{"activation": "gelu", "qk_norm": false, "optimizer": "adamw", "weight_decay": 0.27, "train_tokens": 1051000000}
Each number is 128 + 32 x the weight over its row's rms, rounded and kept within 0 to 255. Layers, rows and columns count from 0. The size above them is the row's rms in percent of the matrix's.

# layer 3 MLP down (transposed), 3072x768, rms 0.0268, rows 887-913, columns 128-255
size [ 93  91 100 120 106 110 103  91  99 104  96  95 100  90 107 107  87  99 101 111 114  88  92  86  95  95 101]
[[110 168 131 143 115 180 115 138 149 135 105 155  99  78 156 107 104 113 166 134 124 139  93  88 129 100 142 140 113 117 120 152 123 119  92  79 151  88 117  77  78  69 147 210  75 138 147 156  80 120  91 109  85  86  65  98 166 181 149 159 113 126 105 156 155 195 154  93 131  57  95 140 168  93 101  84 112 102 151 176 136  92 131  98 104 142 135 169 145 143 176 129  59 142 181 182 120 156 124 164  96 127  91 121 174 108 157 120 146 110  69 136  85 114 118  90  72  83 115 142 114 108 220 142  86 137 201 151]
 [104  91 123 178  81 133 159 140 131 159 178 133 126  82 146 104 127 135 131 148 103 113 136 113  67 122 135 137  87 134 173 130 108 132 126 134 144 142  88 160 152 139 122 133 131 123 142  82  84  97 121  96 106 129 108 121 129 101 141 136 127 128 133  92 126  97 152 132  73 110 121 114 132 135 107 131  73 121 144 137 131 125 150 135 175  89 133 110 135 135 142 136 117  95 145 115 158 109 147 165 143 143  96 144 170 150 131 137 114 134 106 132  85 134 136 134  96 141 126 131 107 132 129 115 197 173 106 128]
 [116  99 132 137  87 128 152  73 176 140 158 145 133 143 166  96 106 139 145 100  39 176 113 105 100 144 164 156 173  69 175 129  72 120 142 108 188 153  88  99 132  11 134 140 115 113 108 111 114 179  95 122 168 103  84  52 119 137 183 126 143 105 150 188 144 136 117 109 135 102 110 126 142 177 108 156 141 134 184  99 133 139 155 157  86 173 138 171  82  90 127  83  84  85 148 129 193 139 126 173 156 108 159  90 111 160 128 103 151 127 111 121  77 117 146 100 112  85 112 132  86  71 106 172 116  69 175 124]
 [105 110 105  96 138 115 109 145 121  64 113 144 149 139  73  61 115 178 153 102 128 106 139 166 107  77  87 156 127 132 143  70 117 141 118 139 103 180 149 109 130  65 208 132 124  64 109 130 124 176 115 112 132 137  99 146  77 141 159 157 118  80 103 126  81  84 164  87 103 124 122 118 125 123 135 158 184 166 103  58 192 147 136 142 134 104  90 147 125 210  86 162 112 118  95 188 110 131  43 174  95 121 106  83 153  97 136 179 140  91 161 156 122 154 127 112 156 178  71 112 143 135 173 181  99 133 101 180]
 [130  85 128  97 173 112 141 126  59 104 157  47  82 142  93 163 119 109 138 141  59 136 110 146 136 185 121 130 173 133 163  94  96 196 134 155 122 155 115  84 132 131 132 136 128 133 120 109 133  80 168 131 109 143 131 108 108 161 222 164  82 145 150 187  77  75 118 130 129  79  96 111 114 157 119  91 122 152 118 139 110 180 124  73 118 100 169 104 143 136 192 147 165 136 172 121 100 142 112 112 107 138 132 103 156 161 178 140 168  80 139 119 165 112 138 184 156  66 191 112 165 120 116 107 125 108 121 188]
 [115 143 134 105 164 139 161 137 137 154 112  64  66 121 113 167 140 107 140 135  78 157  92 144 110 117 148  92 129  65 195 167  68  46 137 183 129 107 165  57 143 180  76 109  92  95  17 101 108 190 169 108 128 136 184 120  84  91 171 143 161 171  66 144 138 135 115 180 149 155 132 159 100 130 157 106  70 163 134 139 165 121 102 156 160 163  90 110 175  82 112 188 149 120 117 142  57 145  98 178 112 153 155 140  85  94  87 108 143 109 125 156  43 119  69 136 133 159 153 102 121 120 104  79 171 195 112 141]
 [163 172 155  81 100 160 104  90 124 185 126 124  86  50 142 152 120 129 164 124 116 171 107 165  73  75 153 112 158 144 100 111  88 121 141 102 143 150 112 139 157 136 124 139  88 129  82 116 126  97 116 107  39  65 108  80 100 125 166 136 181 130 134 140 125 159  75 168  92 101 108 133 114 149  80 161 140 140 164 162 146 144 123 110 135 190 160 161 148 119 196 163  73 135  96  96  94  99  91 129 117 148 118  62  93 109 134 162 167 155 135 121  70  49 152 112  98 167 115 143 118  97  91 113 188 123 163  88]
 [154 106  92 128 139 110 103  79  85 111  90 181 146 131 181  95  96 179 127 157  93  85 158 154 161 135 133  72 129 129 142 118 109  95 148 130  96 129  77 183 178  95  69  95 132 129 106 124  53 180 108  95 164 158  98 124 159 148  89 162 112 139 101 119 125 146  85 141 159  88 100 104 131 140 138  72 138 131  69 145 112 128 111 119 117 152 130 133 112 106 138 126 163 122 183 111 133  79 116 169 102 114  94 125 116 164 120 152 121 114 119 150  89 114 179 118 124 160 106 195  79 154  91 140  91  98 115  97]
 [147 145 131 110 100  90 148  93 163 156 132 118 116 109  86  60 125 140 162  91 161 130 160 198 192 130 149 150 114 152 123 177 140  97  51 118 150 133 128 141 134 152 103  94 156  58 116  81 169  87 156 166  99 122 163 140  72  87  75 144  84  97 126  96  68 159 106 134 100 117 147  74 148 152 115 137 118 185  74 108 166 113 117 104 127 214 107 106 101 127 182 171 117 125 138 139 105 107 101 196  94 157 117 100 139 120 161  82 167 149 120 106 133 125 140 105 155 106 107 133 113 149 163 103  70  97 145 164]
 [139  76  92 184 148  36 122 135 106 121 141 174 151 132 116 135 202  82 109 182 122 166 123 143 121 134 174 125 125  51 114 116 140 128 136 138 177  91 140 118 105  90 154 109 109 168 122 163 132  47 140 118 142 127 141 125 163 145 118 139 120 124 141 147 155 128 100 165 105 116 151 125 175 133 152 116  28 102 138 158  72  69 104 159 135 175 139 109 144  98 146 101  85 120 113 123  89 144 126 146  72 101 161 127 206 113 139  42 157 130 139 145 143 135 100 143 174 140  63 158  83 164 107 119 109 145 147 127]
 [116 108 148 193  94 112 124 179 110 105 121 140  56 145  96 162 174 112 144 123 124 119  94 103 180 103 143 128 103 151 138 130 117 138 107 195 153 130 174 156 152 101  65 161 142 126 166 152 141 103 162 136 111  97 181 122 113  98 102 141 184 139 186 167 128 103 116  84 170 164  75 165 189 131 118  93  93 188 108 122 189 116 141 169 113 107  87 132 108 142  95 143 190 106  86 142 160 121 135 155 147  90 130 134 120 142 106 141 116 154  98 146 113 128 118 181 140 115 144 104 159 104 162  89 133 145 120 197]
 [140 132 108 147 131 195 157 122 144 139  76 113 103 125 118 127 148 152 124 145 136 174 115 114 139 163 125  99 155  94 130  92 118 124  37 199  93 184 111  88  94 128 142 146 148 133 132 119 183  98 126 113 162  61  91  71 141 131 127 137 100 123 100  91  92  92 147 147 131 106 168 136 141 222 115 123 180  98 166 143 125 107  91 185 152 133 142 163 190  82 192 155 127 205 113 148 133 141 172 159 139 211 126 138 120 123  93 106 177 108 144 113 140 106 111 113 158 140 120 197 147  81 112 105 109 140 149 149]
 [123 149 203 138 109 170 146 136 119  86 145  97 110 100 151 119 191 147 175 167 137 148  79 115 158  81 119 105 136 208 147 114 172 169 155  87 132  89 156 174 153 169 115  52 147  99 177 124  98 150  84 127 107  85 121  79 111 125 155 145 167 121 111 130 119 105 145 157 111  78 134 108 134 100 109 142  98 116  84 146 131 129 123 150 164 197 185 125 108 154  86  91 136 150 197 108 157  63 134 160 149 151 175 129 151 145 159 155 144  57 143 137 144 133 111 182 115 106  84 151 139 109 131 113 123 162  55  90]
 [137 138 161 133 102  86 150 137 115  96 100 171 135  49 161 142 160 116 127 142 140  97 139 126  91 150 127 110  95 155 134  87 201 122 103 110  86 101  99 136 139  87 116 160 116  72 117 186 158 177 146 156 188  66 109 107 153 135 159 132 172 191 110 126 150 112 166 147 144 122 114 171 119 135  56 132 146 177 163 107 132 126  88  90  79 185 167 127 121 166 184  84 110 129 135 160 121 138 172 153 101  66 159 117 148 112 150  54 119 146 151  93 131 200 158  68 148 160  98 104 115 134 131 127 130 125 123 106]
 [114  98  83 103  65 145 123  34 163 140 102 147 115  86 155 137 109 112 162 113 109 131 107 169 137  96 157 102 136 156 167 145 145 187 128 177  93  77 186 128  93 142 148  87 166 144 154 157 117 112 103 176 116  76 113 198 125 108 167 109 126  48 130 151 106 104 135 146 146 144 164 106 135  93  98 107  88 116 131 185 129 149 136 109  84 141 161 132  97 124 118  65 121 144 152 146 154 127  74 132 101 183 100 130 212 138 157 168  64 165  99 102 143 173 141 191 124 157 100 102 128 149 130 148 152 139 119 136]
 [ 80 160 127 153  87 136 118 155  73 128 162 130 156 178  88 209 176 154 156 162 139 134 139 149  63  98 125 151  79 150 163 132  95 110 103 153 174 148 114  67 184 113 145  90 123 107 115  93 141 121 148 171 121 113 145 105 150 130 141 107 143 151 111 109 138 125 113 105 182 121 126 157  98 113 104 157 123 144 168  90 119 171  75 201 239 102 128 148 123 139 203 138 135 157 134  83  73 134 150 159 123  93 116 123 108 155 142 137 121  93 129 184 195 132 131 163 130 150 158  86  79 131 102 178 129 122 163 183]
 [ 97 140 126 112 102  95  46 156 101 121 128 168  78 155 168 115 120 135 140 112  77 182 123 102  74 132  89 126 172 152  93 136 141 117 125 108  86  98 126 138  97 141 133 159 119 117 122 162 162 179 125 140 120  92 178  82 135 122 174 102  78 140 158 175 160 138  96 132 155 114 116 121 126 154 143 148 124 125  82 122  72  95 157 146 141  96 185 154 101 140 139 161 135 110 133 182 123  94 111 114 125 125 167 102 103 169 110  72 130 139  98 130 166 145 151  93 104 165 128 188 150 158 162 113 156  92 173 188]
 [ 82 127 103  88 144 108  75 107 123 158 114 114 146 117  95 117 142  97 144 143 153 145 115 109 167 119 107  95 133  81 200 182 143 105 187 142 126  45 105 182 123 180 191 172 120 155 116 117 176 134 148 105 134 198 167 108  94 149 135  99  86 112 101 118 160  83  77  83 114 162 182 140 108 114 138  93 103  92 127 122 117 120 106 180 126 121 160 143 138 164 145  64 115  90 101  89 172 102 142 129 106 164 142 105  72 102 152 142  94 111  52  90  96  84 221  75  99 178  98 102 210 130 149 156  68 155 122 178]
 [ 90  77  85 149 188 102 125  87 141 121 132 103 100 127 131  61  93 135 116 119  88 118 110 177 141 134 109  89  96 157 110 106  91 116 125 151 139 133 154 108 148 103 125 124 116 148 127  99 145  66 113 154  92 102 135  95  89 117 128  99 159  99  86 138  85 141 118 106 157 100 140 130 143  69 123  96 132 120 170  96 165 159 131 136 175 126 161 104 112 192 103 120  94  35 131 117  79 110 130 149 117 106 101 135 124 146 163 157 105 118 174  75 137 112 120 152 145 198  94 147 144 162 137  99 101 149 103 135]
 [108  58  83 104  92 162 117  74  76 144 150 121 114  94 115 124 148 117 152 114  54 187 131 139 106  54 168  96  94 132 157 155 163 140 111 124 128 163 110 111 104 110 184 172 146  92 185 124 141  87 130 179  78  73 119 149  92  84 126 101 109 136 120 146  62  93 111  89 133  64 158  91 148 108  65 156  37 109 148 161 186 140 202 142 155 115 191 130 168 136 183 130 146 110  92 161 164 102  95 102 138 128 171 192 105  88 112 143 108 105 101 140  99 145 120 154 107 118 109 179 151 168 129 160 152 101 125 148]
 [172 127 118 144 134 116 179 132 130 139 175 123 203  61  80 125 156  69  86 124 108 118  89  73 147 128 127 150 147  89 125  99 101  74 131 200  85 121 172 143 110  76 140  81 169 145  99 119 153 132  83 167 131 147 176 174  91  77 191 163  65 118 103 115 174 145 166 108 170  96 130 129 102 132 176 110 161 139 111 160 116 121 111  94  93 134  98 107 141 154 145 123 123 137 157  87 184 129 138 123 138 178 194 142 145 138 144 175 141 117 148 113 146 130 114  97 145 161 137 155 130 125 125 108 141 110  69 114]
 [118 141  70  87 156 123  98  85 117 122 130 157 143 179 122 156 105 142 157 109 140 168 170 108 160  72 131 145 165  87 152 165  63 107 151 195 110  87 154 163 154 153 144 146 150 162 143 159  88 130  88 121 160 189  74 148 179 127 154 119 135 133  83 119 111  77 200 180 215 148 134 159 116 120 112 105 106 168 140 122  62 124 143  77 138  52 135  53 146 116 144 106 142 132 149 161 166 156 161  63 132  98 159 118 147 167 127 121 119 102  96  96 175 114 121 129 120 184 133  95 111 173 143 122 134 106 108 103]
 [139  86 193  70 117 127 129 123 128 157 114 126  80 108 168 158 137 115 155 117 194 155 147 120 150 128 107 122 167 127 171 126 160  96 164 120 117 106 124 102 122  64 197 155 185 104  70  83 128 110 137  93 117  77 152 142  68 186 111 122 134 102 124 172 166 128  64 124 110 162 148  95 112 110 120 103 164 148 112 102 142 152 162 159 136 108 100 107 135 138 167 160 159  97 120 115  93 134 130 141 103 159 111 127 130  70 101 128  65 139 146 136 162 101  90 147 117 137 106  81  90 109  93 200  67 143 189 136]
 [133  91  97 172 151 140 110 159 169 128 114 199 122  92 162 100 151  91 102 158 156 157 172  78 105 103 157  71 121 102 141 162  72 124 118 136 120 171 141 120 151  84 144 159 165  73 134 128 125 156 144 107 110 141 145 141 118 124 122  89 180 157 122  80 116 121 115 104 139 136 109 108 141  85 137 122 159 128 140  93  74 128 130  95 186 173 134  99 110 185  77  98 109 146 148 153 101  78 174 122 138  84 148 119 125  93 111  94 147 137  64 144 137 151 146 110 102 163 186 150 127 144 136 163 180 164 166 121]
 [142 104 136  90 113 115 128 150 104  84 168 165  95 169 175 173 207 122 116 122 140 139  91 135 126 202 174 110 104 159 142 116  67 103 134 182 168 124 118  94 101  87  77 109 126  46 106  92  93 137  99 161 122 165 178 119 122 161 168 122 157 158 115 141 125  98 139 160 140 118 181  83 109 148  78 110 132 105 232 115 130  94 144 111 104 159 142 171  93  93 128 128 164 121 123 113  96  88 130 134  89 104  93  96 139  70  84 114 161 117 186 125  65  83 110 108 119 101 162 121 119 144  78 116 140 135 164 147]
 [161 159 107 158 136 186 155 122 123 150 147 173 171 112 205 146 137  99 134 138 136 123  94 145 194 154 111  84  98 140 155 142 118 128 168 134 117  69 107  61 140 109 169 142  92  96 133 165 165 195 117  94 124 139 204 143 117 157 119 180  92 134 122 162 145  74 106 158  59 127 111 127  80 123 109 163 145 101 166 113  83 122 117 118 148 162 102 184 101 123 108 113 145 116 122 164 181 115 153 116 226  64  98 157 125  81 144 155  87 100 147 130 148 125 169 117 106  53 107  87 113 156  86  65 137  97 128 143]
 [116 178 169  82 126 127 140 133 154 122 127 111 112  96 149 174 154 114 117 117 191  86 130 173  95 123 123  93 189 137 128 166 159 153  72 139 141  89 147 108  96 168  93 174 113 137 135 128 145  98 132 103  99 139 146  87 146 127 102 122 150 189 125 154  90 137 110 162 128  93 133 162 132 150 174 106 191 104 132  93 139 147 119 121  58 138 164 178 130  96 108 121 106  67 139  89 161  93 112 103 151 102 152 134  74 150 122 113 126 147  99 116 148 131 189 130 124 159 146 100 102 109 102 155 129 115 116 112]]
# layer 3 MLP up, 3072x768, rms 0.031, rows 888-914, columns 128-255
size [100 100 101 101  99 103  91  99 101 102 104 104  97 104 109  91 105 100 107 113  98 100  85 100 102 105  90]
[[ 55  99 112 154 109 162  67 154 138 145  97  92 109  82 134 138 143  99 124 172  67 121 168 119 107 144 109  93 135 126 126 169  87 123  85 123  31 133 133  82 134 116  76 190 102 197 124 137 179 151 135 190 114 165 145 164 133 143 135 100  60 103  81 105 147 149 125  90 155  90 111 184 107 158 157  94 144 155 144 121 118 149 122 165 110 131 135 106 110 144 125 146 147 133 146 171 106 144 120 170 119 188 124 141  74 104 151 149 140 154 159 116 133 129 159 121 176 135 157 137 134  78  97 111  82 163 142 164]
 [160  64  96 100 169  74 108 152  91 118 109  95 150 161 128 146 164 108  86 126  54 130 170 123 166 156 190 109 118  84 106 102 110 149  83 152  98 132 120 121 125 125 135 164 134 133 119 149 155 120 112 136 157 117  91  99 129 186 147  83 155 101  84 125 133 146 128 121 125 122  99 110 155  77 165 128  88 238 101 114  78 145 137 144 151 178  71 122 145 135 121 123 122 112 142 129 156 116 120 180 101 147 103 190  77 138 149 150 159  83 152 122 125 111 129 152 147 126 142 146 131 112 122 146 110 153  94  89]
 [108 160 147 149 161 201 148 163 130 177 157 121 151 146 180  99 105 113 119  78 133  74 130 151 163 167  96 146  63  78  91 143 164  83 175 150  81  94 154 110 136 153  77 128 108 113 155 162  92  65 181 136  84 120 129 132 201 110 149 154 112  95 108  88 129 166  82 109 110 143 103  97 129  98 117 113  84 154 139 165 104  87 112 122 179 135 123  89 138 122 128 169 149 205 156 116 123 162 143  94 111 172 116 116 106 185 114 145 166 132 142 119 128 106 137 103 149 143 142 124 105 202 168 124 145 159 173  86]
 [163  67 118 184 153 121 111 157 129 157 133 127  89 130 128 174 108 132  44 128  93 167 134 124 171 178 166 125 130  98 204 175 159 143 128  88 115 121  92 169 102  93 181 110  78 150 132 149 110 140 163 126 134 163  78  83 124 160 138 150 122 148 139 167 141 134 102 107 219 110 141 154 132  75 154  92  98 136 101 164 125 169 134 137 135 163 124 172  78 114  89 150 131 138 107 120 161 124 186 125 187 165 158 156 157 149 165 124 135  86 175 113 157 116  88 144  92 103 149 117 137 108 108 126 133  67 229 130]
 [ 79 121 108 128 114 185 166 140  92 147 138 145 150 123 138 151 115 114 113 157 154 146 133 122 157 134 156  77 106 127 149 127 126 145 147  96  96  98 124  35 128 130  95 141  78 115 157  97  91 109 140  94 144 166 146  84 105 141  96  82 153 182  41  83 113 215 137 107  67  70  92  98  79 104 149 152 208 162 108  91 143  88 129 116 115 165 131 146 136  74 119 178  71 119 147 158  41  99 153 126 130 126 105 145 134 110 144 126 142 137 119 180 167 112 104 147 143 138 154 135 181  56 133 163 199 125 124 197]
 [ 65 132 133  79 126 156  93 143  85 129 117  85 171 134 120 139 123 142 156 134 127 102 105  94 106 172  81 115  88  92  84 133 150 148 182 105 118 202 118 131  91 149 132 177 112 113 178 189  90 139 168  99 121 145 106 146 144  91 153 136 118 158  70 117 115 201 134 106  88 157 152 109 191 105 125 166 135 177  92 133 100  99 114 152 176 109  86 168  98  80 107 182 117  79 180 121 118 136  85 121  93 138 121 153 145 156 138 160 148 100  89 138 227 162 158  65 102 106 177  40  75 137  54 147 126  88 119 153]
 [ 94 132 134 149 125 126 158 145 144 166 151 137 127 130 132 149 142 171 178 119  90 161  98 107 106 192 115 129 112 110 122 176 160 124 122 147 145  99 141  94  54 134 119 146 162 170  85 131  98 119 139 166 100 112 142 115 168  76 105  66  79 149 139 147  68 152 129 186 162 172 153 140 182 105 136 163  99 115 125  94 131 153 121 188 185 112 120  79 153 110  94 190 167 107  96 117  58 150 149  69 161  99 136 109 174 100 104  87 164 160 157 135 162  95  60 112 112 110 137 112 141 137 185  84 196 128 118  95]
 [ 88 110 113 104 123 121  94 183 154  90 181 124 139 133 191 102 135 153 164 122 104 161 106 135 146 168 110 192  72 103 151  53  99 117 126  86  89 135 131 130 118 139 110 155 200 193 150 153 110  65  93 139 144 148  85 160 176 105 101 137 138 132 148 132 160 129 144 148 113  70 158 133 152 109 102 138 163 133 114 161 101 157 117 180 142 110 130 172  94  66 102 141  76 155 124  87 134 105 106 154 135 115 137 192 192 134 149 135 102 152 128 147 165 100 100 117  91 114  73 136 131 167 112  95 146  46 123 126]
 [168 166 123  53 133 108 118 127 152 155 153 103  82 116 143 136  88 114 140 122 128 188 174  92 167 143 120 118  49 127 167 135 128 115  70 129 127 140 190 168 141 116 143 201 122  99 148  97  83 127 147 146 124  99 145  77  99 127  63 145 124 137 193 128 118 128 141 154 118  95 111 135  89 117 103  79 180 161 133 100  80 163 136 152 149 145 131 140 137 108  87  66 125 132 120  88 107 115 115 146 186 129 147 150 120 160  98 192  94 141 161 130 103 117 162  75  71 143 141 138 166 109  97 118 119 156 155 130]
 [118 135 159  70 148 213 142 154 104 102 141 148 140 161 155 121  60 135 107 114 178 106 134 121 176 160 222  75  95 117  83 128 110 104 185 102 122 162 142 130 143 176 123 202 137 110  93 134 120 111 133 130 121 104  76 156 164 110 178 103  65 108  73 135  85 193 160 121 130 165 135  71 154 157 133 128 129 190 121 145  50 124 165 130 119  74 104 141 143  95 129 113 134 150 134  64 119 149  98 143 138 139 121 107 139 116 137 151  99 125 105 120 164 158 107 171 100 136 168 153 103 196 173 110 103  97 103 122]
 [120 133 178 165 141 118 141 161 148 119 195 160  92 100 144 100 113 138  99  77 107 164  98 147 120 181 149 142 167 128  85  95 123  99  99 118 111 168  76 128 116 142 107  81  81 155  95 166  87 103 104 125 102 160 106 160 206 127 110 122 145 142 143  94 167 164 121 179 142 170  85 111 171 113 103 155 184 142  75  52 130 162 120 124 125 168  95 178 169  59  74 122  98 123 139  97 117 194  45 134 145 163 149  87  87 113 175 117 139 103 190 178 119 126  90  89 137  97 115 129 118 141  87 101 192 116 165 129]
 [146 163 139 130 162  98  81 118 169 106 153 136 120  78 244 115 144 113  80 174  93  70 123 130 105 141 124 165 100 156 137 155 131 128 127 156  71 156 179 102 143 138  94 115 134  88 101 164 111  90 147  99 126 207 101 110 119 146  73 162 105 136 101 169 136 120 154 121 129 186  75 114 140 157 180 103 132 110 157 153 114 151  94 115  94 109 101 126 128 124 134 179 143  78  94 187 106 149  83 113 134 152 195 148 108  89 140 191 145 125 148 191 137 119  74  79 131 124 141  94 145 157 158 163 118 113 155 182]
 [ 65 137  95 153 137 154  96 122  98 144 177 109 120 152 139  98 176 115  99 177 177  97 190 100 132 124 140  95 142 119 126 169 125 128  83  83  79 198 157  83  59 159 119 131 171 123 154  94 136 119 141 119 154 125 117 123 113  91  95 113 117 142 176  74  83 160 123 152  93 141 153 180 101 123 176 119 170 155 124 134 136 117 115 146 173 143 115 201 141  75 107 112 131 147 140  84 160 143 166 129 138 148 159 144 104 139 113 160 130 109 143 171  92 107 133 164  96 107 111 151 134 109 169  98 163 129 139 170]
 [ 97 138 165 176 154 110 142 139 134  97 191 119 111 130  67  65 141 157 161 132 102 104 218 126 108 170 119 106 130  81  93  77 148 136 127  63 109 149  89 123 110 202 168 121 105 135 131 194 165 196  99 116 161 159 125  59 177 169  80 111 105 156 144 179 137 199 200 151 153 117 119 150 126  85 130 106 144 134  98 175 135 131 207 183 161 127 101 144 144 143 122 146 125 152 165 148 225 153 149 173 110 128 144  87 116  77 155  89 160 144  91 117 150 121 146  84  97 146  93 109 101  94  81 110 145 101  95 146]
 [127  72 139 125 171  89 124 138 188  69 127 160 123 210 152 132 117 208 159 108 124 138 129 110  99 192 143 125 100 164 131 180  93 130 118 152 106 154 107  97 164 138  75 185  85 152  93 109  61 111 175 116 156 148 112 125 173 121 171 132 117 158 112  94 137 116 147 135 149  45  93 102 181  90 122 148 136 135 168 115 141 102 115 176 153 153 121  99 111 101  87 152 161 156 156  76 115 155 119 137 130 151 107 169 106 186 113 158 131 117 191 118 146 113  98  76 113 123 117  93  29 131  86 101  99 137 114 133]
 [ 92 143 134 141 128 123 167 162 127 127 147 134 116 112 124  91 138 126  70 117 138 130 155 171 199 129 179  83 145 157 207 113 152 155  94 187 107 134  90 125 144 122 118 123 105 156 101 123 158 113 129 130 130 181 126 169 174 134 166 106 100 172 101 116  79 118 132 123  96 148 142  81 139 111 173  84  49 156 114 152 140 143 141 156  99 110  78  95 138 144 159 109 122  70 130 182  82 121 105 100  43 166 137 145 107  57 162  90  86 123 149  99 122 149 108 174 140 120 198 127 122 184 121 100 121 178  78 110]
 [127 148  92 117 163 146 140 123 142 134 161  79 143 155 168 130 129 155 169 126 135  97 228 144 183 149 100 163 102 130 148 119 180 142 135 143  81 172 191  94 150 156 157  97 116 160 123 161 103  84 112  90 137 143  93 137 159  62 133  94 156 183 133 129 128 148 174  96  78  70 136  76 199 105 125 136 158 132 122 176 126  93  71 120 196 145  80 181  92 127  84 116 104 125 114 121  61 148  91 147 129 101 140  84 145 110 157 161 159 152 132  70 124 134 135 135  76  98 137 123 124 113 110 120 161 108 146  72]
 [ 93 104 112  46 150 218 129 114 203 149  98 111 102  86  84 141 110 148 119  98 140 153 132 146 121 129 129 153  91  94 115  98 142 137  91 118 181 116 127 117 157 140 151 133  73 182 137 125 128 155 184 135 170 137 101  89  90 106  97 134 104 102 121  92 165 153 144 125 205  99 153 115 155  88 124 130 104 117  99  92 139 129 130 122 157 100  77 155 134 152 112 158 124 155  85 109 134 178 149 114  87 179 102 131 141 170  84 128 172 162  83  92  90 122 141 139 104 128 163 115 128 148 181 112 111 145 142 131]
 [211  78 141 105 133 134 143 130 137 128 241  79 170 200 133 167 102 128  50 189 134 101 183 121 153 107 173 119  25 126 161 141 145 176 121 169 148 141 142 128  95 142 109 111 148 120  76 122 176  85 117 127 167 107 145 143 111 101  72 122 136 119 123 137 125 131 147 161  81  65 156 100 154  99 138 108 109 127  84  97  82 124 166 184 154 165 131 148 180 135 142 114  94 129 130  81  92 134  35 103 182 163  99 151 153 123 107 136 120  46  86 105 129 113 167 110 156 124 119 105 117 119 113 166 147  87 136 155]
 [126 133 110 131 183 121 161 182 176 118  95 100  96 149 122 152 181 149  80 150  89  70 140 166 133  83 147 144  62 149 135 128 116 133 130 172  61 185 132 106  95 145 117 141 116 140 120 143 134 186 144  93 165 140  70 118 136 122 134 124  79 193  98 118 117  99 145  83 142 112 111  75 159 129 111 150 132 170 117 128 173 158  79 108 113 120  92 159 124 124 137 108  92 112 121  55  74 115  62 120 136 175 130 104 159 100 131 115  88 129  98 164 100 125 118 137  65 131 133  84 120 182 117 159  98 130 101  91]
 [ 87 141  97 151 152 147 109 177 101 123 175 142 106 190 156 173  30 162  87 108  67  58 133 105 100 146 104 102 109 143 114  98 155 144  75  90  85 139 137 161 109 116 101 131 110  87  89  98 199  84 132 105 190 129 145 163  98 124 101 141 111 151 147 165  56 151 123 128  83 118 153 152 105 144 130  91 101  85 115 179  91  57 105 133 133 130 132 130 228 109 112 159 118 163 137 105 108 148 141 131 114 144 119 154 120 130 168 110 129 101 138  82 118 123 102 163 103 129 156 121 168  75 161 188  94 101 116 135]
 [116 144 119  82 166  82  91 123 167 153 148  80  60 137 155 104  85 105 149 121 130  71 153 131 131 152 121 149 126 137  68 106 143 160 134 156  74 169 145 153 158 122 105 146 141 103 118 171 157 170 139 168  94 232  95  97  95  79  89 123  71 113 116 231  72 132 146 117 111 134 106 137 150 134 159 103 154 134 150 148 124 120  77 177  95 124 101  83 109 138 140  90 159 150 134 105 114 106 159 146 188 103 147 146 140 132 143 204 167  81  84  46 117  90 110 189  93 123 124 186 110 126 108  98 106 129 157 112]
 [115 162 121 142 140 166 128  95 143  90 143  62 166 122  92 156 142 116 120 124 147 120  96 111 148 212  88 142 171 164 111 123 176 170 104 114  80 104 152 131  87 155 114 106 132 158 148 124 173 105 128 189 147 112 156 138 179 178 188 176 102  76 118 129 121 145 114 162 189  99 139 116 134 135 110 117  95 137  16 183 162 156 170 162 105 143 140 153 172 106 190 173 152 141 154 143 127 165  42 118 123 177 144 109 133 117 172  97 124  71 145  94 148 157 107 189 156 123 129 115 132  97 143  82 140 111  73 137]
 [161 107 135 180  92  93 147 175 161 147 107 157 116 184 161 166 110 194 100  88 164 137 104 130 128 119 149 137  84 111 127 133  87 151 106 144 106 122 170 144 176 117 138 152  68 111 144 125  92 131 176 102 140 199  93 162 127 133 123 168 119 141  93 137  83  74 160 137 167  87 144 106 112 145  70 174 127 206 156 137 132 100 110 141 146 123 136 110 116 156 132  93  92 115 134 114 140 128 133 128 127 121 143 103 178 121 110 151 131  73 172  95 136 156  57 126 127 108 100 122  61 182 119 133  77 135 131 131]
 [176 112 130 123 117 119 134 125  83  86 128  73  93 181 131 126 155 156 148 151 131 134 143 120 144 113 119 139 130 148 138 150 114 110  87 116 156 143  96 106  97 105 160 142 134  77 114  66 115 203  68 146  77 177 126 149 163  83 170 140  35 145 170  92  95 111 168 177 168  50 122 163 178 133 135  84 161 152 139 160 143 178  79 121 143 115 118  45 125 114 160  83  88  57 132  67  64 114 149 112 147 141 199 131 169 151 149 153  94 154 112  70 151 153 125 158  59 109 141 141  97 113 139 130 127 123 136 152]
 [ 67 110 183 129 140 141 160  94 169 143 145 169 136 124 131 145  93 156 181  64 151 130 100  95 178  91 138 144 131  79 113 104 170 123  42 108 121 157 117 162 126  97 127  96  85 104 154 167 185 135 122 181 112  84 128  75 101  92  86 143 127 153 149 118 131 120 173 134 158 137 133 115 114 128 141 164 169 163 123 127 108 161 126 129 104 177  82 133 170 107 136 197 104 139 158 183 134 143 129 161 173 132 129 191 157 123 136 156  56  66  93 131 140 100 118  95 185  94 148 103  99 124 125 141 155 102 126  71]
 [ 48 183 149 103 108 180 108 176 107 158 126  94 174  72  68 117 149  77 100 140 142 148 151 146 135  86 148  60 144 145 158 106 108 118 112 171 143 121 197 127 135 108  89 168 109 146 155 143 125 160 106 170 176 124  72 194 120 144 167 130 145 130  59  96 124 127 145  70 125  75 128 142 165 153  98 154 154  80 131 104 132 130  99 118 106 162 166  79 138 116 127  96 107 128 127  74  85 121 114 183  92 131 189 147 152 130  98 194 152 160  96 112 115 124  84 126 147 182 180 177 163 102  79 150 155 141 145 127]]